{
  "num_hidden_layers": 8,
  "hidden_size": 320,
  "norm": "layernorm",
  "bias": "none",
  "tie_word_embeddings": true,
  "init_std_o": 0.00599,
  "init_std_down": 0.00599,
  "optimizer": "soap_variant",
  "lr_mult_o": 0.97,
  "beta1": 0.95,
  "decay_fraction": 1.0,
  "decay_shape": "linear",
  "final_lr_fraction": 0.05,
  "batch_tokens": 262144,
  "max_steps": 2860
}
Each number is 500 + 25 x the weight over its row's rms, rounded and kept within 0 to 999. Layers, rows and columns count from 0. Numbers have three digits each. The size before them is the row's rms in percent of the matrix's.

# layer 5 MLP down (transposed), 1152x320, rms 0.125, rows 808-1013, columns 192-223
099:453516505463501450531511535515513474541427488499564525474505478531486514484551526479509540515486
094:466523488520502512511506494499492513536480486469500500482528523499500495506545475495500471491497
109:479527507496504494534476496517512449536491474498490495520489479554548512505491491461509485511472
094:564545498535461544480507502462476490499510499461549488494512504468498474518497481526500492517512
101:523487525458503483539467528508497528520482533543516506490472506491495524524477514525510493517488
096:479530502504423531514533475488537533497524511480503494499497537499472452473501525499525534521492
087:502529492484504495482438530501487491533492494478538478514551485448509488507509451520511461495512
092:497493528521500535525509483506478477519485488528524475537507493487496548530521500453507503507537
102:480497537491506457536525485529471468492534534473513469476529538495526495497490548481534476447534
102:500438500468519521482497502524494485489511501465515519495466490483507459514486478477504484497526
098:507470487539486485495526529542516517505498523545537499486487482513490546494527506460497519492433
098:501454523495510471501438522488470514474460495490495525466496454487522522515490475469531525508501
102:481498499513529449521500542490512504501502519495488511513514520537517523489483491514531510483500
095:470501508487471440537487465523490506501495518539512499471505516510432525502530521507528515520490
096:493513515469468482465525478493526451464505523476495553509540500482483513487509517506464479468473
099:497485494477503498488504483536505521520518480461533492487500500489472519497459496491482549464489
092:480510485535492528540480503522484516513526482498459494485487538493480503521439541465514490509506
105:479504472481458523483475500508521476512476487457464496513480510444495535478546542496536471473501
104:496504511516487518484462503468451500500506459494513485519513457489499510471547539513502495556511
096:529496470519531458501473482523508510511519504462516535492466517463486487494513543520539528506510
106:506464476524522506501502511549470523481437501466491533525486471444533510494500468481496511503538
094:453503485509540506479515475503545538527552507489497534502492522533485514485474438464506487505505
106:477503568488447507552468525509487495475504494531507502514486469527512536498524516499489509498523
109:487512489533462537524525458497461522504475485479443476521494519524507533489509527533533480507468
100:478479490453544485541509495507496419458502512533520462473501507464486458475490487532494468516527
112:496493530536473491513486471561484508561508523476478504511511493476515533551454503487541467476474
102:500500490528461507496477529546498500515518531511494486469526484519525503486503526482489438487482
102:502496495493516492509472471549539502532505501524475496498546499480508473445473495473506498541505
103:487498474519483499513522548426496485501477468487506521479482460484506502487469562499497487516500
082:506522492510480503481524542509500490542523480513483530514537483483495502517482527496499478519479
098:482481445473504493558501449497458439472528526483501475508499557494532478485460483510478486532522
095:478562514504516525468507465528503528470460485462484482469510488521527517502480540474511472470466
111:540517496493507493493472499473549463464523525487494542502483444488490488487482445511483493475518
102:508500455502511497500518470484519511493479517494492557528511493530485509479500507485490514448470
095:551486483512531498520500482497545485511515515531492455478540519445460499465505491498488500499495
096:529495494541510521470475487425480484519513497510483465445476472505457517480535489503498515504446
103:494500486498482491536533500486551485458533485489493501527471520479495515489512489499556492478512
101:482489429481498498473559505517479438517490498529502484499498502488470514544497539480513500484492
098:457517479534528486544503493467489490524460481515524491459544482461521500554506553454493476546516
095:499505523470480501506507486487489494493483465510491507531518503534486506499541501482509495519484
103:559509505501494548527541555462452458469476506488479474464457479484459508504492464535509510450513
094:468506515524480499524450522491479475502511512458525504508496494495550486521483451502507526521502
092:469500490531524541535485487500533490568486501504522510488509566509500500547491511481520521469462
103:482495507483478454508482491562546510487527492491512530483517483515493524507459462515496498496494
102:481505503496505511496491509491475489514523509458473515462505525510496513543480546548481487492520
096:541547503467516515489528515522496491493455493472437505475550509485476478540525516513483506522495
097:462504475449538505470506516522485493517471485488512525503487474524501498485509492512477525536481
096:479465538464544532518463528487487491502493484564495521491499464504489517551513464494513479501498
096:517553490508497529482550511508515531508509495494477489529515446506535490487490495530492432480504
107:451469465516440543516514487484501454520527491489524534462548501492509473510528496473552531466457
096:485479512517508457511473471489531467455477477486514493501514450486477478485498538512517468512518
101:495539497539465512532494546496487506487479466517501516472514502483489501485481475464500491479509
096:514504481512508566484546537494463453511541448469497494504465504524539511529522495468526521488523
106:469493467468472473474487498481495523473505484497480478541477505514513532471472517504527511473500
115:506469488474559442498534493489508532523502530528476512501511569503517456494469503498533492503517
116:531522533483525464523471517516447479567487484522505539496498510510526527512471553499489445481500
102:503493536527511540549508518454508495555496547480472514545517505477505522463534507533506458526459
106:519538505467532504483525474522508488482501477475495471510525487549472498519540487510498524488506
101:522502458545526478495484499521526505526498532534522530464498491491488498549477520527510571491524
099:544480485457507479471480490473512482500454486493508474508513519521484547501492517470507478517515
097:497505488483457498516492486532546500508560497553434508508466481502459461489526484519516437502493
097:524544517518473490476488501519515495515542490485487530522518489477494497508493474517508510509538
093:532484439530496535507501494478527572502547498517488496472472498536534509495550522513530497490519
104:457507524526485495446463519472478499519514539499463499502532511467458497481489539488486503447501
095:501502520479524462537529507537458487511529482468510449540503499457492502517500504480440452496458
108:467505492513440534502486504536523533493501538490465564483561490508492494513509481561470506532510
106:525486500503489499523510486495485489519547532548525490539513488499557515530511511503513467475511
099:515543460523515527491543511455460509533495479525491486504509529527477503500473499491492491455526
098:530503520466486469496483489524522466519525482520482506502502511487508505487468491499485517501501
102:482506519504515506490486496479503502493514506523469533495490480544502522492509515488498470492464
101:505472481514516533447461533517497501517449528481491500495538458554481534511499517521491503514491
081:534509518515513535479519505517485502496512459515497506499492470492516505463472463486466455540515
096:513471518489527474483510490524496520484529529486487451500463538520513505513499496458533519483521
100:465498530460485473497452474527487505506509503505498460486506515490470504528514470481473529550513
091:501405471501471497479521512531473474524508543466502499484537484527497526561497495461502550469522
105:490522478495458524518495498487477490488530493507502457563501500474476510505479515497493531526500
101:495545488513508573483484499475547516485511508504524424486488495473537522515539516498528544486481
099:487521532473460468544539509522450486509533501547500531491487532517474513506489505487474462526486
091:499491490488511458465504489507547478463475473494513445465530495522485422482502538457519481489525
102:463518472517471524516469521477489480503490473506491482467474484499457515442485466532533505471459
102:519521502497551512450513510507520518499482492484503509492516464534518528508549470543491529504502
096:498462508529518496461513501493438504481510518487446495502503486521537478508482526530494460463498
104:491502484460517508505473500480518498494519546501517539544472512512492507513502515509492478526543
102:501498509506534498508446507480494491512473526505510522524493494465483472463509521496504506521535
099:470495461521513541498501463498474492483499529477523522484509521502511517487527488497466481520503
099:465463529516497510470515491510527472507467500502488477493493473517489477509520473511443488556512
112:495532527518484533529482471472532523488508543510478514504489493483510488509467479502529478452521
105:446490512498514474514515526516461516463538501514530476474468485523497497507525529470511469531508
086:476488459482478425455515510519494509535503505544513545529508507486508507470523494492492539508541
087:485529491573508504473495517513485481527489523521503535518494505472484531521505486503515501502477
092:510505536516468539491539502521495490500519491509510517489468458488506490488497489501492473515486
085:512462450522477527484541502497485516489505523494500526507504464560519512511498539509446483567535
081:450494512543487473533514453468507537490466490492502543470537522488519472485511455523473499527510
103:496495532561539499479537518478504558494517486553472473497480528496465517456479487529530472497469
100:548471511488533495503476499486508511527460456539552505489494523454551482499504471551471509494518
107:481526575476520455510492518490493535496507459499501522497510485472456490483510508465513517537458
112:459471467497474471536474488512554445495546475566512508525495503510500509517499516503492488499524
106:494466504528519477501520475520520546500575519462515502508516468494495484484502554507513512505533
095:533548532496473526514463498526547484497500475508494462499499479513527472494526521499530519460507
106:459504469503480469479467515494507561512470473476505487492544526522521482486506544503501501468499
096:460472477533474535523526503492519549523548497510487484451504523511503435463477518500478526525528
110:507519473486512529489471513469506507480515536501474484508475474482463542476532503524514476505533
090:502514526491524563564500512492515477489498511519493513459491472540552504501460489500495504491508
097:532492514509473502498542523449507476520504484480551482479504508472489522523464540489514480451525
097:460492481473508499517465486527449537522457482518492488519503519522460507502481520515492499478482
090:543533490480555484494491478503507485513518517543491525537506536507540506535513485504468499497466
100:509504508473557480518495531477486471512542523480484502493513451532474513511522475497483457500455
099:489453474492505475514499460528483502481531494489496530504522493540485517504455512489483501482508
100:530494486546502489461516490506495479513518517491489514547492508476527502530468522470530488520510
097:470515510511553497499524512446499508509536492472507526500503533524531542509533506470498565513471
096:498518500439546492520512514488504493525515486498474536500515524506462452536498479447511535474537
100:483496500487470493529509534501497500460486501499478508544476508508521491506514509536468509496495
115:491458494512530509516476500540487484510510512538517528474513540472478491508515499496507523517455
099:482508478545528502510467485527489522477528485514496534554466507501502502528517499519546526482508
105:515537482459511489477465515468473471511515559499531487523516540515541474504519506493484518491518
093:537494511533479513529509491483540521487511515456464486548450486415486509528481498463465518511500
101:497502485480500448504508491535549479482538514507421504526526448490517515491478554523491444496496
106:489559528470522478553493455516454531518567501526569543471475519505505513532507530535503518553509
094:486534531536528500531536509495479485538517522516490516526513511552467535488514499499505478480553
104:503533480528519505514492510462521534485542491510513466478491492523496530513494503542500473550461
095:536469506534473511524485517499455489537521526526534499505462487478478509513470402486513527502492
103:492504517459524458490449472485513497504527491539508514453478496537513481496501513446508503501513
096:474532502494488479506490469497482498506477480495483487505535538496510477523497473481530501459486
100:510508522514551499495490489533493528501482470545498503513465472467505545481505520528459478515526
094:469490480528488507516534478509486501473497484494505538531470490494502500533486467474471453487463
107:501474532522485491493508526484495504499560486494450561477482483500475555503511514519501494500487
102:500516487510485499464517467479494465474514482471523457512496530547486537478529509473469465494517
098:538490504533452504546480484515487474461523515462549475462526497479502570530521497485482505510523
098:495430487537501483509492510457481501496515503499522501527497505544513536539515478507503516528525
091:457480490538512543495525496444486487539491498485498513508480483525480512516498494447460504495509
105:480550490471463515471489518522526471502527497512545473489464516561472468529431456487518524506504
096:507509483531462499508543525516456523511493429519522488506495493506494458510499514498483501500528
111:545536450465479520418502518547538487492516493488515502552509509495520522513517451462493521499496
104:489471426554511502531566518473558534484443532455503514491572474520509493496508507526480466518491
099:495505483506514510472485511468514517541509528554559500485480527501490499512492524501491518466520
110:554514491483565485478493479527511516535493509520536486490504463497496456484496513511506477508529
103:541502469495462509530462487496485501495525498506536537539526521450513525519524479497470526498521
106:480517465497475476552501486486504498515503501475492471499499483518511463482501531506496518483539
099:535502493512460502516514525492541478485527502501527499524493491468528524462510535488470463498523
103:505522543502507492512520512546492481495485458538519549477509542464450496467462489483472472517501
092:532489527512498509479490479547455485517526442528505476482484496506487502512545518493529473474509
094:509448546507481498450519482517513507520489501502459474506480484480493525488502466515514501497494
109:489499516512540501496500510516479473504528503554534474558472502503490495531505452497547516529545
111:484472482518519507528518495471471527525498513471460497502493523528455526475539546520494473490541
100:484495516495531480506467508464476538530523477507507485532540508443528485545484506495504459505473
097:530500489502519471453482513488507516526513503483537489502520515499483514495492522553519497478528
104:503500452539507500499499476468527531475501524494474510509532471518526484472497495524484495529514
099:469521472468454479511499529491492492506485507511497527521465496492520508506515509478526507463543
105:474483479503506533530465518466474471523454541496529483502528556473508494522537482497504482481486
092:475540490446515497431501538448476498525491504457524487506499486483498540475454519513516479488470
106:498453514487511474535504487523506486510455530499535501489480506506462498486504549524553507529502
101:437508539498472504511525490520510497508502505505522484493519538470508545522475491486508510502496
092:511483508542527477494465491488490493497466482529505475513530526508539489492533447529527539508496
093:488425526477515486450515504531459476477511488541468542503481495516500493535461493516535499483492
102:500483547531480492476515482501481555466502460494442542513574485503478502503520541491482504486503
102:448462541529478504457529505517480495468488484509498493501487508457528528477508530486573507496515
102:459512486493531504543503536515523529508499515512505522510493514506497486442446508542483483479493
096:501471520509534479459474525484487487509494476454485496480451512530487546470520479525468500482446
095:509544469485458509545517473507505525528518506525480515495457471452476524492509509556545532521537
104:490543529498528467513518558486465499553475520509487492516482509517506546516504505449495519449445
102:512528473479484504466521494521489528541485465525504526482522525558477496472526556531472496443496
098:488515525442504467456465489497505513491521493507505521477457508501490527530508510505478483499506
103:515489469480495463433475522487518464540538513497539506451515498527505480510480530480482497485450
091:503509505467484487507497508496480537501531526459518497524504506509443471515511554512469489514499
101:505467515494469502518460483480454511522494493487475508534539522512535477531491498543498520498491
099:472516507495523511509482517521513498548535480472516472470475499510504547521543515480517500434459
103:563460480469468492499522484488473453482480482452443523527486489503500518481515476491501556504545
096:448496497528493474497484504449502478499490463488488482531469528504501472490492420525516501501528
090:520530528524493526499515484485550494505547478509504457516483486535503513542489448461496474487502
109:499525506536489499505519509508499518534485533488522534473499479531480479501554488476483423481506
097:493520495493500493455504514466488527502507475507573500537554513510508526481439496460499525503511
114:497507518505462488499473493497456541515500471480493495503512500478502525552507478448518517467499
102:500504461517522526462517503488541514477490523526443505499496474527519514505501510488456507524483
100:471499535492461474502473461490488490506501500520507518514500521503488482465527448516468536494511
107:490471520466493526467511538528465486565508546524432555485497494493507524484554510548517531507515
112:465512500510527481499482526502546486513473515495511534484513463522521466497528512499512509544523
103:456491500517488519515445479520468477463506512475469450478538463496501505511466515494511472485516
106:521484486519528472520527459497479517519482516507490502467472503515498522513495499469455468523464
099:441493514561539475488462519506513483500518505498479474486469463495523520509495469471558487465455
103:479551486538496458483517489478544506510520482486474495526480496494429502486499444484512530472486
099:521491494528513495543516482536507527486548533516505502511473508484481454528503508517500491517482
103:494500489470498477520491465523497494484486497501525491479515484527489503483521487505499545519490
104:522483483475494521499491486530520474462480501479510507484521519566528515518486508500510443514494
096:563512524502503531523487498508482504514480494504546499499517516507578492474498507421518488520470
086:497528485488518513511462521512498457551486477502509470487520519482492484525493519522474523453492
104:489501503464499508507512493534445526502523496521505532492464488504519514518472514491486467520522
105:481427492575514469491531483488508545530468521500512502472528484512511493476507521554514518511536
091:490498486538484452437472525521532488487510522455468548501534499481473515495468514503505510472484
104:527504485499491453501507497521516496486527486455503506504481487511514497490494478538506460528515
099:507516480485510521522506489502527510486522498461481506472497487494550487496469493476443478461477
105:508468542483472502472512478465502505532507490525453497515539502527486510486519513517488512490486
104:531454469491458510510455512515460527504499473525475479505518503487509529482496479522509484490488
090:460497492471493560516488499468506515520495529513483462510546465504486522510508487507461479552507
090:478501490503473468485499493536532543490521507514456530512484484528476484512516470469513539480539
102:489471476469512461453495510468497497502508504519509521494498489504507471497491510456466483451506
094:505485471492511502504487474479539477517441487549486514488490464513475500480498431500515516472460
093:505527493480533509504481466503473511483486491516459429482500545538506517473493536523462493490487
100:510483482492499496518493501473504524536502478488515484533506505508492512544467480513478485480485
099:515489533478510462491473517507487543515540511478532488513514489517513537498506540519526525524506
094:480507541475490475489528510542492522500485538492483483477505447500521532501492499498482522464542
098:501495531479458490495499514491544499484453510523482489498460519452500500479455476521501470553471
098:529527444489535494500487475499501491496510492489488485541518494547506516500507496495517512491499
103:513478532531507520563512489486487518497488499530540518464491461515525528465509514480519497520490
086:548545503499482473512456482536504486472491489507500484467513459513481464507510552473487449505490
100:522473522467488471532541494568508477525511497523479481492482536525520505505468524524482500499485
106:504511509523554514493489521487503484509506552493562503489486489506516536445446500501477489516514
# layer 5 MLP up, 1152x320, rms 0.118, rows 809-1013, columns 192-223
096:525511528465485494507492501502478501466505492495531512513502461498510488517455479500481520524481
107:445511522498479494505547472512576490509460461495499487511514524525472485509516501527500478490498
097:483502489479520492530544504470444508496512449476462488508486481562510525509472461524528531459474
098:484518533531482505522513490524494459546506491494503514523486513459482483497491485495526538491498
096:461471511548513503487493524471474487528486489456488504522465505500502472495506492495472476498515
097:525485493507472494479484488492498490508518499499522490503482477543510500509520522518470474441460
092:494521513490511502495531523518495471513482467487495502498511482495510492499447548511497482505511
096:557497504544516480491516473485502497505462513485486516477500478496504481508537478460505522540497
097:515464486503486486513527501447494468523538467498505424544465510502469519488478477475534507536497
101:510474484513461493510480540530504484526518434463512492482490533504473511499540490516462533497489
103:488539527515514512526480491511468542462530487506482527533518482517509501461511498545523487472540
101:475498489487484525492464527514457486543492526523539502470490472493486449531519550513513527537527
091:531459526546521493481490488489482518513500447446525484498492483496460442523492547496507514504545
095:452522467539491485548540507504518531489475532478496515539514491525499484487464493506514518494490
094:501512508480483526483527495524521563531515490512513484483553531517448500504513536502477545511500
095:486514525484514479493550531482507490533571494518513487438533479475509493465498524500464535487494
105:471498470522511455486516519507509496474472483530534475516484520472481468517503547453487518493573
103:478498520458500473485520527483486518514526502508488503538525544481494463482515493471474497516472
094:534482480479507539505526504523508476535469457546489481490520517502441526463482510498437501534493
104:452522535499524502527469526531498507540482508510473467491529463495490493515513535469508494508483
099:509476533526469459506527527462491505521432515557467472513492506473481507506502512492485471475486
105:522518509490496470552522529521498525516519549487499489503468490477474501511486472513509526500506
113:517525521509475534500501500493461512489497481481509522499508478503516506519483449515556478511460
098:530466513508479494546523512529564501515534494492472573510512491511496491510556488500467494503506
104:538483476521532495496473513499499524492478502459532522562499504507499505499497500501555480494527
097:500508520549544529487508524462498540419488449456512486487531466552481503513475517479530502494490
093:495492500477489541572499515476487540525507514504526550481499489527518505485483498513498479506525
096:476489437512493470499535541482484468521448532489473485490471469517508474519513480481480469518497
096:537485481473501504460486512511487461491509506481493499475531486519519492484519479496489505504515
100:496497513503462515496483481492515553507528462501498472495473510511492521484534519496508444507471
098:505480488497509483480518496479498467495500479529499515474477439440499474443536459505491534508513
105:543473469505522451530502494476481453520506508490464508476560511481485480445489461529500515491471
105:490535497506527515463516503452475499507504457521478457488507447457529491476495480516531508521425
096:510521474501490528474520511479501482512504528538475502506493500484504481529511551560557486500496
090:511477550526502523498493516490507538532560527499511516559509472485509485530489480507508524474491
099:499497503509521448494523555505482512502459474509525498536577481477503471507519494475505480484458
097:521501483522449483537555490513532536518456498535504516461510472511501534474490486519467529490482
098:477505478533510489518516511514478532502499526484508487503511514456456499532462516481492535529471
099:507494532496533491519513504504496491500492506488512497457530524540496533496459539525504515531491
098:483493530513478505498527518484512490478494458485469472516505483487446516469472505509471491500517
088:497510489502479520537499465518500458470484525509484489543538471515521486476519494463522466486526
093:485490490526530469476529518475467478518504538496519504487467435487454505453492559523502493487537
100:503511533475501544559551491524487487502499481486543523530524461527478463467508504544483547485498
099:521485505536482506491488519510479496499512473466502491536500522530514492485445522473483497479535
099:458459537542509523510490526506480551481497500487497472520499517514495498479471509526554507508522
096:499483481507462472491503501517493515541468488478504516516491526501468525514442499474512481471479
103:533479467467503470460529469519487437473451496477543526508465521475496493470519526496454478512506
102:456472467499503480518552518516465462498492492496516524491523478533488482503511512489470502562550
110:485503532462548514542508510506484502522526488500521491479505503482499506517515499526537527498514
099:459528493447493529477506467490504531520509465526483537513504528541483513456481498507463525466510
100:541473527484540478455492492509515473515500488504528492509492508442534562520512503524477543485495
100:481467489494545528477523491511461491504533541550481457528532479460487528492530516501537493495508
105:505472481476490536510452492534510484482479503518512495481456529447482477525494486494524477483560
102:496529512464460466483495444508487533484485524522457501478504511490430503444488444527516475536504
109:492519506486525506502446522470471549468481524486524501473515485456531525472481498492497521474484
103:529472500554530530494461526496493523496460491487522484547485520509436490472463507501500478497496
103:452493538534495509537463502529505509494462494502502490452527465508542459512494488500521537478523
104:494506515497486477509519529470471517512477533501507489497512516501497452502511500482532486502495
102:501481500505555499491515518495480500461433473503524449495509488504486535505495539519524502517524
098:536503486468517544531481529542487465477499470517517453458520472494544478508479483482514509483492
100:517510521452472473495474509531503541546489521484554502495491483500515548468500473487449493491538
093:489471494484437510478486495510480491554504546470525529497515515466511455491488552490458517527481
105:503475482511543493508508519465504468504520537529489500530498542485505476486497533533534486509489
096:495516471517510539465489496492520499506514496509511540446518513535519483514482537486527536528499
100:505491533525507517493516492452494494537479529522466486481504493468488494457501550501522529541510
102:505501506518530496521463506511476483497506482506524473495492482479519485504494521535492508499495
093:524434547504523497531478516455502515500512501429525508506484465512501512479546502515512514517491
098:500506452520523510544501494446486485438505493506491501506467436484472510492487473516486474495565
098:535511496471469504460512512477543476544521530477497519473478483491499503498507478489592478483530
106:496453543510491517506516479515526530485499520514509479484531481507503495511514504555523491477522
114:476508454536483572484493479515512523524519502503531513519499491459533473464514481496464536440499
105:520472495477486456543501507479456553496532480505500520499535467492505468492494483526500479495512
101:500476538519556477505517523508481498473478473474519547487509470460513506466499510499522487534491
087:513517486508471457514476481484541451445453470486469512515494507487482513481493512524486498465512
104:481509478455498521484488472515534520518497489522527520511526514481486506501477482492471510527534
111:497559501521508520468506508483521502511507452487532488501548504514531518447496515500504539478499
097:533476520490533500482513538518497511498477518466487511452509532524490494512462469471456517483485
103:489503537484482501526512503478460491507487489485431507548458504467492537479494481526511505500487
100:501470484460519542483518513479494557484515510475515526527461489513502501493538525476491512506515
100:546495452492552499524485475477539465492505500496489519512504495472475518475439519451485465535454
100:486486533495473488494510495508529532509491484496491538488527541503486512522499529519480506447495
102:490533484480532499543520486418482476480464515542480445483519525475435485477492517504464467475478
103:508564445447495480507493513480527503498517498480508489513530496478512543473475501475512504489440
097:535526478499525507506424534531500480482517541554486464545494512513508540506513508496513520528529
101:530504535523504487463487520466484493503523509484511492514476488513488510504507499482489513477520
111:503497540510540534524487504452476526488482526516484489521522537501493525464501488511492547529511
105:469523504504516529478494489510498538500500481514470483513470469481527524503489512531560493476492
095:509509500490529526516521540493469452455455456483493484493524527499511505505497495482520463448455
093:523546509465477504498483505461544511530562520508501515493473447458499481445492500494498469515531
098:481488509515483453532468484495514503496511482486509522516521523482496510528470491523485519557491
101:528537521522471515506473480489463540478465496533542478478532492494494503507523484511479481496477
094:516503524506489538475518562549491466478487515555537494514425492490476494478483532497544517475491
103:511516519514477518530491489465499489479495489516453490540525559517465526524515497490489522493521
100:479474522517465484461487457484569537472541568482484516513464488482581499498514518520499513499473
104:491485412534514499489511501474446546469528468504499480476493511518477492488494489536498492514496
111:515524530508491491538486531475496520563464493493475521442483467484503493507511446505486462477515
100:484503503561527503513525506505437487524504519480497515505502520521509514498491515500482526519507
099:483524514517523494470489513469503462515477473486528510490540498496529518467494557476489518538486
102:495480478556495483514457508489536501516495518531535511437479481505480503453471524475479476508515
096:492523503476459513493541562464476496447499513527484529510502471475442510487499472558533483499503
107:517518475482529506486518492522529454504486501519514496476524512508513522521567481478445486509493
099:485479487547495495536487517518495522522506494508595499529476521469526517478500497509509533542502
099:439492486476496526536459446479464526503470509513494482512508526512529540451480475468513537515554
097:472497472498495512536508493544538459477518506455451511472507473535517494506454529457490439509489
098:492466498505466511520486495495509486548474533479494488518471506450465471460476495504476504504534
096:508510514485454509496531504503518499488493484501493491546496541473475520455484469501519528506471
099:481472486469513462469444508434481476492494467527511462513491441537504512553529483504496457521546
100:481531532518542520500484466494473516502493502453511518482497514516559478474508515492488532554490
095:481476473487495459492474494441498527493516524518486480513451522500507485511485449492492491501474
095:498504504530524473494469511501527479464482496500484480505445536499515538490481551559487486456460
101:485489518524505519474500517461498552472483487486509455504453525455478508472480515507537510456483
102:497484540475475554514499512534472522472509489517485477497473485524478522519474476447489455467531
100:526482457508483498492488504465441510512520482478528501416467469521492487468487503429531484538497
098:483514468462449476574535495518540525493544522500527463492481515517511455499484478493498522522493
101:523512499509492533501449537481546513494491479489497470462506540497519540486515526485488505551526
098:514457518517484536481478477497491460479524511493487512505485506503497544498500509479496512500467
103:508550511530450479511451480511539501490493504459529535509509496461502510533459468455493464481519
099:490529508484486507505493465491517448498478461494490507494511452508502550495481482523525579500480
102:467503532482505523496502533474503483533518481547510534506524509544517500513471484474521545500555
096:498482530505467507482519474508477534515440514476489478488488522511478494537494455531481496498511
104:505504518546505472527492498499509453516498545447514498441502511462530492502498490520501518527549
094:502482520505551510446489480450489473486535521498495504498508469503492552498514508478489505515500
101:506477493573531487509501506508490542508502455509475508530551509531527528472505533470487480500498
091:551478485487518519520526488512524478496465533492488503459506496522538471481533434527503501509525
102:540494471493501556493485504472519488480495503516532492547495464473521525491498534508469514527489
100:489484556500451460523513495491555482514486503519570507501512510472509524501504532504493525518457
097:504480480485506478453508517453523497514520489509474515522541519532519469499519514514486529478460
101:479497493463504515449516528487463505523543518519463509486487471497482492468505518506465489472480
091:479473528498486513458471528525532461500521496496511527517495491466523457497519517540542484446479
102:503512556522497493465546494497463525477494529495475504517468481482480487500485496529556523479538
094:504530520510545461535480447504538488514514498537532518509538495520506508473466493490493488517491
105:474503529525512457539521515449488521516526569462502501527491484496499500498496504512494498483492
100:496491506482526491519487497516466426466510482505501484563500473530526527500547470524490522493517
094:512499501525513473495522499487520561481499471499494475525522513509514522475458526475515428509536
105:511510526495533466534517527481522521507460530538512504485502533486529519529493475469525482501475
105:499505469527536462501552483477494501497496521537479504519523494522493449490457489545486494504505
103:476520510484512517511489502502499477533496512507519505495507521520520506496527517501521469508516
099:481509505514510526499517491502506521522482538510483521508493479469497557507491515500545539468503
102:447509497487512523452501506484505479499516523455564503510526483486495552517528537505481516526527
095:514526537474541493503477489464445470448523495474474514509494492478500555511479489506469492497472
099:539477513502506478524484516519515508471450519504487519502467481558499485505522536550518474490497
103:477502476462507512470483508507480521485532519519478509497552474555489494486474472474510474519499
107:499467552506490515512502495577550496512488469516499525501522464491496514538542512486532514485532
103:481493513483544527521537505492450495490510501510501488504499530525538475471520479518504535477452
101:506503525508503489538488534497531486504477511493507525465528512474498501540495475453504511522498
111:523472474488498469470513519487497523494498489439481516469507531467515498444507483505501523575556
097:512474529479506524490468478477489510484479484523462500490486497536495477503494487539532501473497
104:451456506509479502532507504540510547479528465493518547449493532497490532455475513514494501522507
100:513547502503458491490488522515538536514527517522508516504534485491466510476529542521499472513515
105:477495491493502499524482536470496492472485506464469547537532503465496456516510485499487466516535
093:547523544468518494537519524498512486530514486485485477526513496529503508453521527480515505464486
101:507527557505480534499497497536501493510472500494506462504445445492498517424513520479522522480469
092:493500472516426520524555513470538521500473465511487482482543476486508494447533502518491504530500
101:491494537531523491526438485516516517498527490452485575460478543516526470516525467494492538499514
103:548447470521479490479526507504532522537443495516530510563472491488488486530505515497496535494528
101:543491467529527510543550521516478486481527499503477488457474521476521486502541579478508499442500
101:492503514466523500500491523467493500463482480474508493467481524466489473485541487475511522470494
103:466494485513520509463507529473485472536476526480512499486517550492496510490477496478479497498499
103:535466446463502498506465510495497532526514523552485466495482506496457498495483522508491529463500
102:495520503497537518488458513515498516499492490488495485488541480548461468507515517541519432477512
102:448508458493550534516507501512490505481482483504511476511497477537532507486497489473468482504530
101:493514506484487505525513483483516529528551488472513499535470478472472513505486533513484488507484
099:506456449516478472499518498514488504532488501512496499509496501531479505479488491452547517538460
098:501502535523514498515543453485525501580546533479491498478521441499517516501468510508448463502513
100:528501492482511464504504488514517531438472517482469474493487500530518526487487542489479478447512
102:482441512520531520479504517469482502506510516536484494482535548517492470476503516509514473515528
101:504474508548523515559490466555509525453491536501520505511534514548488518475532525507487506496530
093:490503459466514511479466482521527486521470513491503513488486517525443466474524541477495533494506
100:493564461489515491520513500489538518474523497508542481492511521553490528494511526490497466494503
104:450498499479499532495491488523499463484501497483493554535506479486526570491541499476500476558526
105:530486519472479500465533509475522471526494512497456514499498544523512497520484454482522489463488
109:430518500495478483515471485503447527543495537496505491509494518487440534505525536521539530541520
104:509502492479540472447487523435481478497522492521492479485515494448507526504512517515504464500497
102:461460491491493477493494500498498537491484472476483499492472521500447467480511457497523466483485
106:490506466513491491542492459535560510440493542524520500493485477474500487501576548478481451500523
097:464556537493470521519491480443477523532498529495510492523489511507518483451511504509500502509468
100:469519489466452441530511498523478535474477498471547450480467510484493494513504512490508483493534
113:538494530518521509514516492516518471473494474408524526522524485457490494502549504535489463510504
101:502525503500509494537506498516543537503521486513500515512516541494517523456539472499494516527463
096:476459514497499488538467505501508496522476508491507493554524502478543544497489467505465497546495
103:523516510518576491508537489473515476467539518488493491503524516538494481470487528476475495502493
102:492496471472490481520503466486512483501503506500508485499493469469507510480532530525522517529476
103:510504480435477493457514506510488505511509504515522497553531521534513445481475486513493468523547
106:547512512451530502474431473547497506539527496521480480492528538502472487479478498518535537529531
101:507518456468522462449554499518518502502486495525544535510483533520434502521486500474472476511506
099:530509519509463525521494486520451496502505510472545503485497486485500503534466443521466531496492
088:491486487483543485511557522479472506516480513495506498535462509482497527536516529489490507531539
103:540460531478503485515478496546483483494474480493491465481452543487484523474487532505516454493484
101:518514533502504516501531526506542501495482554528464534465492494544499489475445510550511502503542
104:471531507519459451516518522528490522529531531490494479501528491483469475489475557530493544446474
107:467532489518471540523468524499492529518490520513491510548524493551544514505479503494469471504501
094:491475489515483508467535497506522506505526484493475549493484523506514473476464521488509527514496
099:518496526483534497481495477513507508493462493487579491484484516466511546458514491525496503506482
107:502466537512500561541485515512500522494473467473507500505503502523485504517491493503549509497507
104:509475497518459486494502498524486491593500464481535484524482511480507465492424472485442460506477
093:554528531488472494481513528516493514517523490504497489427544479452495494521498532462558513502502
098:517501513505486486505534510504521532502502485512486561509505495508498483500489500485492524514471
103:474488505493467492502488504461501485513457507468494514498483494513481514532485463534458565480528
095:518482504489502529499526521474514497504487512556519493537490498515471507489503493456517559517500
098:512523503466522482479479500512520494488544469490506525482481526497485506507501514476504507515513
106:450488500507549504498497518555539516485490530492511463485479513478523521478517502537516495528503
102:513513486482534493467553487517522459517523511543486491468505511513477487509532489482530541513524
095:466462529516488481475529508500475529483527451539509513504525469527517506498517510520508502536474
099:476519474526496507483497506476511531505495479541465512495470490533489507470500515544490474531465
105:510487477530524484518507546465491493442488490510466473518494503514505496490534490518534477527462